From a checkpoint of a small transformer trained on Wikipedia.
Size: width 192, MLP 768 squared ReLU, vocabulary 2119, 12.2M parameters.
Architecture: rotary positions, no biases in attention or MLP, untied embeddings, normalized queries and keys, local attention windows, exclusive self-attention, value embeddings, learned residual scales, skips across layers.
Training: a variant of Muon for these matrices, 183M tokens, 6067 steps.
Each number is 128 + 32 x the weight over its row's rms, rounded and kept within 0 to 255. Layers, rows and columns count from 0. Numbers have three digits each. The size before them is the row's rms in percent of the matrix's.

# down: layer 10 MLP down (transposed), 768x192, rms 0.184, rows 159-258, columns 128-191
# up: layer 10 MLP up, 768x192, rms 0.193, rows 160-259, columns 128-191
down159 098:072129166115159141189096146143162127100081115127134115135095134093165064152065058183106132150101125084112153067170149146053135082083134103105113071105087122054161090115129139151136132128081101
up160 100:145122132130176148081153122131109124082101149204077165117119112196077139133127114169101121079106146141135102108095093169114135093153175079129153132160164160159106168122152089124067124108097126
down160 102:118062105111141089171122077084096124169101131135095051072109103117150132130091144121147119123157152130112103127104096131095161117077107115142077158145197134131071152142141172157098115106137101
up161 108:120137132134088106126105119156157144152144118078141104112116084096141198171087114115146134140162132149141191145107144132075177117142187171102181143128139098091098126148155092110114129088119103
down161 108:146056095154110143148162151092084092105139155115182135150100045159165184088106104125101155154096081142145076126155165144125146141073111164147067118123118117060106025128131092110166099106142094
up162 103:127111143118099191172079110027124145107084107058134131126098126134090115151142128126142131074106060169093151149161109190157180170147106132160097132124172174133103164104075148158153149185158159
down162 101:199133090155152088188178123129127086078124132143142137114124113124154089124155148136083165155149113190060076194106109129103030169165085103102094137085119087129103101158098146168089200159147132
up163 104:112118133117097095182142120153117153120178112199201137138193148111163154139159103131105159122047183159124131108159102155164171040103098091195134143142134142120120042127041094123139142144128179
down163 102:105110137106112126110116160095108098146144122188114124133157087090161179133148103083187121168100118140181147094129132213125145147090171120171112100101137123137088143167088091184121095176127148
up164 103:155127147133148105058134160090163115108096165108128092097155065120092130113117147121121139011091109123099170140112110110146148153171123124132161139151072140125076117087172152138117168164100137
down164 104:060092103176126147138137114095135118149116112135153197161075094126146176103169141096113022117161108177156130112066160090108141167174128127104121085143146083224131106140080132114090155102157150
up165 100:119145082153147128143199110204128111128133150168085031072055118160117084172114121085082111115116106082175123143133078139120113094198156120121138086136120129123144111136171129107086132128155110
down165 100:139134188103166132107165139165112108175111068121190134169112121123132129118106164116124119129166101097105113137134147115130151140109151146060165196179094115146208121127145125092172114197156082
up166 098:057055125190118127174125191112109111109121121179102147109088138124121162152124135146101135103152106220197212154135171168103136126135164167148164043109073155105133115126166169103064159093090163
down166 099:067115124104090132162152141123074161061107089146133118118130128164145071149151121160107151122123169193178173153129127126157153139122145167160191082153066151182127135180124120086095103088132203
up167 106:077190150147107197145113085140191159145154086162139149105106128125125103132136115062140111163146117105137178119112160150139157086171146107096151172106129135126161107185064191114165166104112090
down167 103:172123095129111092125081118129159200157117118135149074095076134124102162160113182118128068141155142112155184111130166130124105139138134152083169166176155124112141217125109096116082151144039086
up168 095:108101077164107128132120126101100156120172131160093080117125124191202086119122101119128097123120143153151157057112091138155099128068133243158129153084126118112171059112109131145145095115086124
down168 098:153121150138108145106095123092140116088164163142116142099139127151156085148139154115167105136134138108183179143127102122087110153127159137155112165166099112156094128117127120078099141095115114
up169 107:141220178114080126156167143107126130097115162180104071136124147166163089152103055118083141191129135121108107136130181110151154154157051141158119065114102176102110145186084089164129085145099126
down169 096:094124126190150151107096091142181118101130144143133152147103094125166166105064141049130140107127074179151114163145113146087079142116174140151101113125125143219184146120131110122082165168083150
up170 102:125141139137099091167129153158126100111171112107107116112144022091153150139172141058082145103160173184140082118141145139148081164152109122110156147144158127130155088189144162122157049082147112
down170 103:130152162142135077080098125082130137099145092118062167110090130115139159150146090167121139185090156158098116152155127139074044113143143113106212155129082136064155112101116132129083088140128119
up171 094:183131094098152152107099117155121158182131156100147080069112129063100131162131067129170146122109134143140105059142068131113132079109128120092106159160091167060108127142105071132114165164092130
down171 097:158136161151087104209127058157083108172157136136094079123135151112170161146162103126139140122114110120108131085128144099217062152156085157100108137121145186146162079144151117080144130135137129
up172 097:086105135152081137110122139146132113105115072089112143137115197145202209098115082174105139076130128128142118080111115102127143126102129145169125093184103166146152028126142103157112079128195184
down172 100:081141135154090094102156120113148174088131141100150108078140131102148144132123063126178165144191105141121142183126133147113066133132153104128136096139126095113049043109058089079145121170097110
up173 104:163165136141162184106164113108183136090165133110096138114131107081072195168121094118095142172125166139146104192102178122115183136178131157105133123143167113117126175110084113122110139111160111
down173 100:128177110135132170140099121146142089090140186096089103138098121125089130134155060144129207155076161096194109152131154129155127115098081121095168142054144127110210155188161145151123118102102077
up174 102:113138123109118108210131142105094071071111108150130173159092111097161109073135167158049070121174140134061101146116182146078091141110096154134111122078182156100136140183194157151097103092124106
down174 102:133138141106148138143168118161126138113161139112138132152161102100103150109128102123120200111131163137120097113128117173186100173077117102096167162165117196110116154133061138112128143063095105
up175 098:138133102107107128090132101124160137131117108149156124134160132135123191157098151082094171075082131071111150099085138176164107087158105096126121151104143137134117116137125115173085124140149141
down175 098:160087133123110148123155161110112119081116142205111094117106095137172095119102150137103073179140184140138146121072092150117212130136137145153119122152104082163137118183171109135079161121104141
up176 091:130110105148129131100140134106124112151106105150175142185057108089078123125088090120121139137114149158100155156071149110135094141148095117064180134167078161151084075173133104066176146117120129
down176 094:120151115115124148166096123090149155151150117171195119194172128191084116061068150152164077140098122118069152142174175059155075102105114111159155082131152135142139105119122072146175127105143120
up177 100:115172086123142097152076164134126059103147073116113134142131141145147135131132140114155069091145140076112111085138186099128151167119125051113168103126104083106156117142105160135127077123134165
down177 095:144187150154141118151082156134138139113113062157108106053102143156166164129144070115204197068096148166105092056148141164115162123099148115070152150164113109114117078082213138059108127166153105
up178 096:173183154149082106115158134079083153103116104214155156117120090104124134141155145175159146177120161120171143143088152136088130113165126141101173111126101132086113108130103177127115208115143080
down178 099:097136153141099106045116068124106120135115133136125167158146118211179140177104093167103072077120103118069203128118094166099164162181137104157187126185136166098154097142107167139108213188133097
up179 105:112138121094148202163088138083112133083117111123132033105158140153132111120134115108110084146129134110100120075100117092106135159107163111123188124088100126164121091150180178177076091083135138
down179 101:098109182116091110112111105094169178147109097082159144149103195102117100141151082131125142140126122060142156190061126206101124092194128159157147135134162123128145093053149118132106128115169090
up180 099:099132132083115210087165083148108126126146091084170154143207125185097077145117125153140136101173151105148149051177079188161099075167079137107154086159101123105116154189112171112163147109178116
down180 101:138111157129182156114169131132128111154107162149203109112138136103160151051078145129085084142139090132083074127090070172153128072143081167121116133135072076109123106159090154176096105072086191
up181 103:111135146131101119077135132092136227090102078150149089154173090079095141080130155164115132099133109095114115118120141145127149170157128097039144109121148145092139043136098119131113072111108150
down181 108:135107074098138133091111040143134144218088099114116096125149124121186131121149166100078099114094152161167161168108119151077087170157139116143102174190091182103127116117124117058079086159190070
up182 105:133092118174134181142124173167156115099111088166111074075098118075157124129111122070126122177137140122141105161098152092231132107172118117132174122131112172134134166132135166134090113122124059
down182 101:142104154138126120146156143185203115100153121127107088118095136135174114106135062137128159090094127166179136101129159106194128076142160158140054117159162132082084131108188093117124097092108108
up183 102:120153164105094098132172159100069146120147099145146128184160138166195157122166137106113174092137123084166138128116125204135135066051120168044178168138105127089086116192075097108071116097144129
down183 104:087122134171102104170197107114107102101147142097142045058129060142095113140156123116172160223092144144176098131160118116130115130037119154105134137033108183050105083141148135138100116114137129
up184 110:107162104154144137116090160126107112093089098140103104078139153121126126126157125110100134095057133159123129110165116193115067143174156122111116194095109113191128143122110120184103159171108171
down184 103:145108122133157119165098137146117115148168099138125135122094122172131176138144143156119117138152081123134152111144121169053157059112143156096111121103158064178143030159157126161117133113123151
up185 103:046150099139125125165184139127133109104139095210122040187106128109103105150144132084101064065126139143162130156115145111150132097120114091182134152101065102140042217107087096113117088108118131
down185 107:093119163113090120154125137138182146069183109168092114121127133134156100172118104078113103105118135118105126129152218159106096083155170197169109164182044118120098143085118100139115158156109126
up186 104:135128144178031093114118089112089156140095119064151119100094165187176179146122094157170142103143099109109091144155171142167151123066163119178099127180097135159188192139119108145080108108036154
down186 105:201110057126103108118131137128123132102097136124177094123120151146189149134080112127142112135103081109079100158149144173148064148127087147164073084111084143091175169181098160144113131146128147
up187 101:131133137074126173176106162093124134211141109118049072150107126104100108113137116103114112149126170130095142123095062127135174120120135102165152099153132163106132107160099126073067167074173095
down187 102:122089165094171109105126154063144165134137129134118108070144135143177097127127155081104124152134126178129148164077143137135135130141136131153109170144095151127160155090052110116100129083140075
up188 104:181099123111090157101130114129128177135142112112142127102081141135146109109132106142142156181065103143066161145144119109167152146134129085086147127095164125111172082117130200130078129134161059
down188 102:145133113144146129079089176152086177135108064141144164082094123112116122131118110087128105124108088145151105164160100136145125140110185119174133177113144115063195119052167096060126091071095091
up189 095:175178105188137175142156175111125151153140061163186170152136139077112162156131088098091169143124190158145068146172127176092107137143148094106116090163113136126130164119105145140164153083108109
down189 093:127121140113109083145124154173161137100187131130146124098153084090106120150144134105111191072134169182127105146096141165136164172123163159141093146172129086152080159095173150124171126100159184
up190 097:093171147046138168126131110095084139159111150202074105102116099120077115116071117151086067109100154171172162153105085200126164158172128115163180136180133097096128132140120047151157142149127060
down190 103:041106155182161129127147159131100135119131150130095056057129119104113147110183065097169150116147129173131123123183129184115204131117070182112129131161126146101113085137131123104125150134147128
up191 108:142106179094118183158101148131095168148100136091135122145137053160121153122101159170118147136103126136158091108113131107113177111079102098144045111168114091109133138147104205179115095104137128
down191 111:140125146209183137153131105119138084234127127157144090194107115097165113084141188114107094199103123111185100163116056135151124143109178215024112102056100114126126112167199130109145165092109187
up192 098:145137133150133140132087083121125071214148087105123127086170165071116115186125122122076113145190215082157118160148117157156168118155173117111158185174154128164155161147125121064163114093134071
down192 096:112094146121097138124057044109159101131149099113116156159119116098125137124162136090122174105140134127117079141157112175154177113133127124157147196165080172245107115137117140118172146130083095
up193 094:133133136170108146180103130100049124160120141141089096112188126116114131107113137158122119082128132175139142119134132075167113090149155184117156069121199093125098085108162093097138132121079164
down193 097:202148153108162071146123168170122154118040164098156122162157142117102063099109103104161109149142209115095112174150076033099113094124138148104151139193063124087086123172133155128137156069022112
up194 099:141108102108180094137084161083140123173099106095150137095106102073138111202070133225122121149072118126141112151167110135195102104153113097147124132102176157099181109197092128105164144131116135
down194 099:132126145171155105166191092138149141168169189120206100130131163138107126139120108220096153151041146131117136119127070121200132145182110116187107122128110123125098106053108112159161191143156100
up195 099:141104121158086139177056164082157120154125107090092161108085148149152160161138107173125144085103174138152125148150138128154115125119085107103055130123151112110138124100142123174141120126105072
down195 097:138215160127100131066124135042106128162111155151120121150095174122135117110094098101185101135130141086162132088130147129167151148153105167117125137137105137055095078136103175117128162102096121
up196 108:159121153126135086143182126100162108047106078140112120133092219178107122108086104137139057197163109127113162130100107114096171091089106135120086131118117115129117161137197119178185110084106145
down196 104:151170170133137140084106082077087130110118093136124115103111148159140148097122096100163154148183171104113169114099138084062147070142149126111158143099140084143089111174125092112187133149091171
up197 104:105118164107112120160109171160137104180115101131144117092146111142104106160121123084076097164104086096167095100142074136167115100067152154156101073150095161126102131178156130085127184150164170
down197 105:129184131115164120164158113157134093151116117126153121097153160114114126124118129127131047103103099211121036136135130084170104146161133116133143169139096096067177189101141092107155168119130141
up198 099:142178153184112114083132119156149168124102113133077218069157150146122138125107134164125189125223073127185134145105111139148174135133082082152107131146142076122149087087109131125159118076135094
down198 092:112111116115096120128177156080109118155137118130116148110084144090112117143133141077185136180063118094098159139124173146153162182113156125116129119119145122172083127080144128161132116154085121
up199 096:140093082115088102123142082176133112077204065168097146121100172117106170133156171151136183116190143125134165104139178134151155168082099119066146091137152152159193117163075140097080098130112129
down199 092:107094159114117113182138163087127157117145099140082086122113117077104125146136107150100157113105098098153093099156173134169108103094103156046168131062157127224170095164113122161100167091133129
up200 108:125132144134135118173117206158162116164141144149132125084108178140138132089180187134161115131145138076200121121100132137119181146120107115125127123101125182114132086142073138092150137123107134
down200 101:116160142051166105154140123138091143052128122165116161169114127152105106125114144147184191100090145147152180127099072120136159145145128108115127161106056112129149096138149124157104155153178156
up201 099:153203089145119134128163107111170151120142084070130111151136118139128117129112110132136142153169184102147144148100100130122117150072134176090118138126112075130143156136105129122089147136192125
down201 101:157166125202124120135082129155113114147096096101151071147154132135152080158071075106159117131120121122155146090113087168040128138155132160163071143068117120116112127117140128096112147178136135
up202 092:191147119112101111101076143165169122127065086181131114142093154110116092104162195116106143096112125164119121106128079161081124180135109181123111082149156181141177162116125115173155112143106094
down202 091:093100087189126154108075166114105197104145117130092129145125139121134165145135114135113164067130111092142110100172074097119109188147103133111186138065180108177142129174082144178146152088084132
up203 101:129086132155104117132133113105140152049158144102145129118082131138077162192127165225059091105111134102126095139159146108128093153127103157123136115145091177104140151108130198186169113095143172
down203 098:155130205216112124091113153107137147118154173146163221157089185161096155099164163151111105151140080156127152107160160142098159091205117154138101088162112153143169164125114143112130096117128108
up204 106:148170078139117162133092073115157105085116121148123136154186167114126117152182111128158137073168120127164163111097087149151119118125105133093135146048155118149163103085176153138156150140166133
down204 105:132111138159112073173156118174168107103142067132179119126200171143130078076188096113131118124085084109149159101125128130129128138129106146156110152065138117164144168111143101146158114176064107
up205 104:109149084093131115154112082154124109091115111077127112129140166136149160095091121095117091120162141110088146147145167125110143118166070133111112163124127105134121114077131204107147106152221124
down205 103:168110085061073129125135088136101152115136148130135141091142126103148200108096155203098107127173109174114117116121077166130135135138130122147114190166126162093145141120108170140197135155083082
up206 103:128091094104112167117155131150094129158144095079136141162110090128115140172103160153167119127121110090100108164102056091140177173141114085139153085109084136125045148146133112128144124102104110
down206 104:108113123104091104132117125155147115151113119107123139144187125088106095161133127124185135126089148119143110104159125162145122100114149080152164172095138115108102158098121125132070114064098134
up207 082:122142113054124087132138134154197116122182153125172174182152125115093163115148133113107149127113129078108152195156167161104123154150116074191088108142137124151145136148088102099172133121163116
down207 092:107145117117146137125157096138182129118119056194169127128094181126090115129143123161100090135120106084090095172069094145125092116120155121115110133107075163255157116127162147124150112118090123
up208 102:142128133150155183131152070139094119205098063105111162093118167165171078100167138161131115146090173131068203106186149116148087130098109115139130119132118137083122162155143157125113090102196060
down208 103:169104066125158141139134194153134157067178070090106142130153150057141115138137086100134095141157134109103071109105169150140099145109096157159139141085111152058089162164153181119154121110133148
up209 099:112147153079139148089143164186141145122156100123086109092145139079188141138109119120115157049193164095060130139058109135194144118083145135147145126125098174167112144058131116143174153086086062
down209 094:086115125139127157056157122173115142090090175101094098086101153060166125137145163125126108130139095103100173152116113120144124094142131216074107134109139188100049167101107184122127157120122139
up210 106:124101176120135131170067100131108176160099115056051186182129075115133122111158129137110164078094156135153117131111128092079114088144147142093136103114147123116158099159146118139115125072069142
down210 104:115124202068031130123143130102123097135091094121097100173105074161144110146113092136186136142115109137193113085148115169134143117102145117100175122222116104076150133097075128180152131110111159
up211 100:139187172085131133094204098163112121125157160137146095126105098160100175121174071114131101128154132131027149119106073101200105156127079122083124133154116088080098145129173210130132091136128131
down211 104:152121149074120126089171163167129079120069140128115146110113147138131161127125134151194166098128123183170133143164187091086122150137104150142090102166077070215185102092065096151119073155129134
up212 095:168113096137049184129112150116075137123103129099169097088156100110118101099127091136130168148157139094100131181072170127127073135048094111109146147158124144108077113163086138134155136134176130
down212 096:095115144091203131117180145146129122064111166087153137146118149136178093067115098122116161104144127177116115145173063174130143150104133142157102125115162099127122150067123111117096065161108118
up213 099:158163184081134165093077104105131103144093165135129080130141123204090179168095078102140135084158117118131100097127104117123155150169087081139110111151140076081173183104103169140174144191164155
down213 100:118128181134147129145141050190118152131196162133132117109128113232125156164085122124141139105157078149119134111155167109147160144145121063102128073139133108176193123113136198118139151154135121
up214 102:053108109098093123215153079137128096144157104146139128180135138104186124101136090158177154095123056152111127179178096162100110135130149080134123157112119105149146140164149100097101096100174130
down214 102:129174097121109119143123113171117151138131150115147173169180114103215142190035151174090103103070119121107082115127131098128138088099069120163160153107121099063110144119111103162152195095103125
up215 091:081192113071112155126143114139119198194145074107162133106153113151098118124083090097108180175081228143090098130130129106161134145128134138120183146133102161138082145154137175115159180116161115
down215 094:123152118079140110084121096200134167168128131071086139147151136159171065079117092153120079117123124197092173168158114142226090155144097096117101143122127137104122093144184131108117084040183105
up216 100:070193098134082110104054092161145135131122126132087134175139132190157132082071129172099104080124145111123148141114112155107171140082153149135171038195135102066132101091141113110069104151161140
down216 099:132084097096130153101100152090133146168135124149140130184186121109174113133074092175166070144179145128111111125201143106124105128140128119073133116069143105054090128119161109167145108075143169
up217 094:096104143171085132192137072093159122144127174116086150112136068139141132141148112150198099113157111137183121152146127117163138134161154171212146151131071191117103090106095104134116102064112162
down217 090:161092102166139143121143158148094085135100183100118133147122128124135154172125165100129132150176116160197119071098094063127159148077128121120126177101150157153038163132093181062133111193064133
up218 083:153115137127081155099124138192100107113159134105120090181151119202123149150147106127104143083104097163189128115113126113076126154080083135135161187110145158160130126140155152129125086168139192
down218 089:111150153116130108166188125116075128100156098119063097191153163117136137157131152100131159133082149130138207121130172099135143157107150139163136183089144111255130149122098153147079195170150160
up219 101:107149114126113156116124091166123141146080083094098139155142111184162136154149113163102141154152141070166148121046123133147158141056147105081135120146133067069183109146123104142152148137105116
down219 101:116110150205127111109123206097071104131088168179129146138103122158156123107132137074109105126082116092065136076133052144096132156118067144147102090113070199045151162167100117152099176166137112
up220 095:125157098099144162163141178080146108064138120102115098100103147083145118137093097136136142134123198141114102058144183145149098105138109105128161192154104114088089090150136086212100138082096114
down220 094:108096149114122113170077091158165112176130154150137102130095131130131162114161121122147144112133138086073134043148205133135120135062120066027137137113085147094117132111144156133127139119108151
up221 105:115142175111099139099118164165178160118171139154108087126128137086140171100171166136194097138118085140143161172130146076130109093118096067079154137080151059128156085128098189158119127074132136
down221 103:131157128083138158093137153202147169120043099094156127133214143101169106131165113167163185137131121223142194124134174185072101159104135165197121185120105121165157174153097124091095139117110140
up222 096:125117104117156148153051084141157082176107134121145069135102188129070153111137081134136105126126126164126045141186130207139076104174098192155130181146100148129167143185140156154112173128112118
down222 100:079103142111141178105149173124094134149147098152155122168079173124156119132130157139218110111130096113129118126124171100130079125107132126139111143119111166069228139141094119069138135159153145
up223 110:118080106096101173123174095134120135168056138156158088166156162131155101139099152115135065071132156072126175070114062100150180142128117194118122106106107097067100119096152115135172093061155128
down223 108:186090139085166117121181099112101128130174124120104136136127120137123135122081046126152143118144117106089126140131093072166086102172171120122116178118142139150101141073069110105112092142147123
up224 095:084115137085135141065090143142130151196143126120163100119120132166096135180105162066145077148184082048169115037132102170075130130124094108100131076123137077132089111148090119134110121097169075
down224 091:115170124128113127110178132121135122161082177173082113128093115184078123192103092096144118178133108100133115137116132139069221130131124151092115073117112124201087135118110111113129174115121134
up225 102:193093086152110145117130166054129166132192088175163147153109167132065140137137088147121133157157084149087113125114118124096130134178129105136148153128082153141145114132103132149110108100080170
down225 101:199120116106112156121104170104156190127148107152124105153190084131142113121122081102202134140129150138143117181099168098071113161172121137122113201206109149157100115127131163183138136088153134
up226 094:082110095130188152134200146137168080121170158166116173129112160171107127114126122129088138131097143131141119121164227206184094062167133178106179133149171104137112153121148148123112135064156159
down226 100:155144100148127109098137153164112130115104176169099161159168099142143096159116129129112104187069109155138153078131045115134098128131098110162171132174151107117139057122140150155126158132102129
up227 103:174164077131159038134190138132152139103136147092108101128108178132109162087191116082134149140108164124076159101158134137102094100141142131100146145160122103109136128087156166173081140145140134
down227 103:143119129061146172071164116087103117181126095073141124108142152175099127105129107155103151117152114122139118135141110072073142146075165161140154087104096147115128125135152084169124118156145148
up228 107:151114101168100182175186138120121096104119092159126134138106129166116118127055140107126124116154103122106178156092178076174120109088148105126184083127108115104144170118140089141051115147076082
down228 104:060108114189166119108112133076096064118139116057099152145141109133093141120128176151101074153150131146139145111114152061109097147154136179123133101086123093142172189108122084106157072154085097
up229 108:125170191115140099103168117099124085118107133117136136081172182122129124163139105132136067080160141098123139062169120143136141175216141128126129139158127125126084131068080108136133172096121091
down229 105:055085142080101157131141112037160135167136133155141119172166114128115126065141167091173071152099113130131134153156187136083109123082107062141134117136168143100172164151112114089126120171132105
up230 089:153131139111168172164109134173148108130168140213133149069131146155127116126119159124144158081125076128138166200151180114159133187129098131142133097200094126115125148142109129114123104066107127
down230 087:135130171072142122077091137137103121116137096118086167059118133198172091116151126137154119121085083133101152077131143090127095122121103148088089128176092124132059133144135083125124133132123053
up231 087:133195154117123171164122141081162115139112121143115085126211133140143167130168094089116150147136097186117115113126124087121145128089074176087167056165108145096092107169201091106125104179175160
down231 093:135150118158210068119115105126107079086113142149096100155137147113139131138137081159164117114146149131144114127140100106107109137111063139138110142088131149126113142097187164114165153174175125
up232 102:112083108130141124133130149124129115164101083140086151190112141138122161187194133142180160160189171133138173156176214043128108156139083101159061155131104103135139102143151144101098169092106174
down232 101:189114192128129140080173193137152193187108123139093145140115138138140135184113200124165111132124131101119099136148085139090141117132093075095121055096165123091077103141086103113150099089061100
up233 092:160120121141172067095128121125164150096178112126168143153074192090117124155153078138097163142122100155133152114081121118161140094156168087068122085130093149116114175129207166139099111132150102
down233 099:167106153143141153101212113176111126132125116200184145088088043139159063080194120053171175095120127184099146133145141184175109150103170135073151105141133163072116082111112123089140171130107133
up234 103:171117135128135154101153182153192156103090083080136139066153125122081154093183108099159143142074110155124123114111077142135120124102141149121166122114135162123113141186144116142131093062092097
down234 105:108138117070128138091138150133115089118114180112110152129100078096100110067130128183093172097101111034074111108129085110111138054139141074140069129174127181150182078072117120145126142129095185
up235 095:104148108068120140089134142167096105137118142167086136179140153178081127130129152150105080087102107066061116144141156111142137084102174192125119106176050141120040137139075102118139087142118109
down235 096:079136121070130111087117118153083130124125094179110189150146112135166147131165136092096120100132129143104126135129119117124133133120156228080107129158147112206030117118070149131140138143112143
up236 102:128170140084146148158179078190158097085117112143120105109152166094147138168078131132088163148125141105135158148089124141094135206221127161035135167081149143106102095114120138124089162068154110
down236 103:135144168137148102115148108194151086072168101122150176137130102090156152085081121111082110118139181095155139129073150135113109160158131176164140107144123107143119103133130102122115189150189112
up237 095:122203130169101111163168112169110173137116108111118116162114190093077135123105145096170168063125126175138140092128112101142169076129106095155088105155112110116138062145186138098094105107153114
down237 097:132101124135144116067142120123151155152120145131135081064124143128151057096121099067169114068077133119125138145106124215063124079141099122033124127144119164160168169168154112085133084126169087
up238 102:139128107139141150154146182131134152083110086121117132114160114131106154065188128148128135079134141175172135124100142082180110134129113174135065173172187135106137128122120133133121156175057155
down238 096:107125086112141195112154161126173083123158128175149074155130111149138090099183136038147121142131177113101095118142123124141162120147078139125148131130128189159102141161133091116133170189076108
up239 105:145157150079193096132086077150081142148126139153097149129083127111126146157074149063114124163139158105137202120115123163160137129035134105105128164145142122156164136132172180187127133131108153
down239 100:124121121183217135155107115146147097120090142111159111106074092091113150120163094147147118164138150117097127138085034176157130134150179119163147098150191117101074117165160124121063140138122132
up240 107:129150172101113052141187134131112118068193157112133138163106126100088120126100077152103094085099180151113112115128162114119095149182110116058120093183186144098105080085183152102112174139144133
down240 105:137104104081126193112126172080156154092136202166133107135151119149133125027115079167152148113114179077178067180121114132112136133193121142178154151141065177144124129168142088098109130152176103
up241 103:174077106137130120116138132115161176124088150094147118075148097190105149087222148160146149101153139145153132158133183174077144150134123121105163156113072186150142080090103182179173138205101079
down241 103:136115125097136183123110118156114133163116169112092180154151085159227029130130105142154145105198124142201102124167090135124120161104150167071134174113094107199191100108095147130135124099132104
up242 096:092120159178131149157116144170148112157101129105081149107141155205102113140102110150159158128130062134152141125176120140150115123098101215119188149089142165138111133100158034099144094166155205
down242 098:145173147140119146092171140145099128140156095159118119052143141132039118163067126102128133148116126157166156102055062081141101155170075134121114195132203093145123111123114084110122146128094134
up243 113:120070174139123138149153083138174141157118161090092140140081068181102110155129170110129135150111068129165164107158108135148118077121075132129114122150106160127132225160133148176164121065136145
down243 107:113099176134071148117106124125122091088150168085148087104077157144082140191224122095146099091147097171127192089169104086120117147112104116129125106125122159077131141092116078157147119128118153
up244 100:158132106092083132146092117145086124155096120142082087063137124169146168139119154076118152139128160126042104092122114116117080144155117158145138096105131165121099207117121076087170076158148148
down244 101:120171215108161181149110166155162150061178082175129127146149053147163123119116255219148151086128072149097171112143085129107095130114133159137154143093130118148129176102090125076116119112116125
up245 090:152138142104094080066155103147158136127069155111161108171096115138097172111123107145167121156091076128158170169112106166182119124102073141134119142110137058087085119128136102101157138115115099
down245 086:166108118138113153126109067167163138131130082169093165041161112147150141133138085126122163131085145146132116094060106109095108158125143108112167130147036149128148157167116152104135080151137137
up246 102:127144104097100135097148180146161111153130155107180150117103171130127145138079132138148122144120136135109139130112127167183119070143152109137152146146227113132136156122133212101165085133056112
down246 100:112082133130112154105151128157180121079083127110195108147113153087131108094073112111125133150163101148165109065152150134137109145130110138186103169155131079058130082098136086126165094124156121
up247 102:124158185159113157133165168106134118079179096090147149170120146151105162131119167189101127110126132129106118028170107133183134084101122153144147118189135106072149113079131123062126070173154142
down247 105:182177113161145114117156123098097127156101123154094204134129096217129192121111078145125155123090174160132152137143096084116157141183184142153109118147133097100126128094118154176112116223087148
up248 099:112084074145081190081135115095091160121130167110135145157130142144132152087087049129085100114070191147103149094116114133075122076130109152136072137120141076135125141146153180102121146115139109
down248 093:148107136117112071181152120168155124127081135155123086166109092059104123079101147130132161154094164103119116138121131105081130086096115125094186135155112132143107178079138141073130187147143139
up249 092:151120218070182143080135139159125125149118180103093149135069129083098150158136104107163159162104107126143146120109072136159115173087058072130162144104160081073119158047160091088116137152131070
down249 096:149168117087136083057156161192124119144164175101145173078123087131150134134158145090138116097089124110146111118136149171147104100106174165113140146171194092119089119102117178166144162183131144
up250 107:115165124141148127097157096145150096149129118148133115140116157160127084137132084119154111119111146114105136108153100116058182182132123091161125142056201107099088088125084165085167124160077174
down250 107:137170149143142134131128094066145074162083158179127119124047145113207033098122122123152145051129123117117164166102120172144177097097163201176111180146141111067143096178123112120130125167125162
up251 090:141154182046051164085105136121128090148098111124104123127072100158090112084090114146177187116076113105114154103126122140108027114085184116163173147131230124180107129092124097106155127102107107
down251 090:120132134115155133062173107124117102105143167157160096110130146094134106150098081140153174171119142131093155136123072136121139135154130081101113109092126126190099118116080131158135117132129124
up252 095:114114093077121113153065155184144123147109184088123144172099065109052151083173112147134176068144167062130103156143051179111158126122123044186149184118089112079083130126111153162116122093120101
down252 097:146097130099145095107099177139134159095131129110116173127103144119203137116104147135140096168180179165180175138068098154117096120146166149150141168129154129186130140172136091150091101089100195
up253 100:061125123108174105133065143183085100081080145186113149135147060117156122120104153136131168121138150117134130107067191116091075093131142192033179126106164171122127148138136176084091099144143133
down253 096:155093102136164196199112167116095147183120158190132162193083088164135108139158097104083103198096181140098102102099142155095146090148107150118141188092151108045158105076097143134125143140081120
up254 103:141109139126103117186188128132109113138139132159128143123106110053219091131168116110107122141151128101146035167119135122099120096119154126105091129153085134110179142199168098139100135093152118
down254 103:102124158088170146161112164106102091112084115113138115143140131146107113178124102165108128095115130111100109156130146205091187122078093159119156138126136082067127148143117150147150097137146107
up255 104:116118130064094104124131078118164094096175105126123134151125132111143106145122117121157097156173111146131099057095094166089168172114147082141116114074166152126146135140137166129113157028190124
down255 098:103174146050188077174094105117070103141119067145143140144146187202125113147118031185103140090131120152099153124124103093091141217123132117096122152120106179055138107151150159158158176122103144
up256 100:206084148163166136065131151139129128141151117131159093087145092135129143094174101118146120062106201117149137131146079111147116077058171121145160208109076137102126150191128108131119173164113133
down256 100:162170092136143089089166148177132151183126141198129135146094134088144174131141117174113116123086217111099154145113148117118178161096118159101099097107103174060089093117074042094082158070141123
up257 102:121156133117130142166139138110107147114102120058098137155119145148119185139110094239142061045131122126168172118189107142120118160105216112132117049126163091059057124128111169104131170106166122
down257 103:142135179136121072113185108071131152119140145090076174171169152108189135098129142154166127123125166130170137176106168044153075128117134107124196093134099178142098094110131083108158102131153157
up258 098:126097212118133039145102157102136133092071123168128151107074095104128087173157123198053124086098113075169148108111097138116133149128171135117089099136109156182109082124125111109218133152139137
down258 101:124141178110114130082140110167095048051147165159133125122146112121117152189156157134083142115084099093097178090152074105110133095135096095116106019131121206111152111043150148081127108127065125
up259 096:123126181135142109141126136138141114113095127135086116133155086177163161158077168147159067098139140127144141128045121167157101110090135140137159103136110198185141079157163118125140089180120130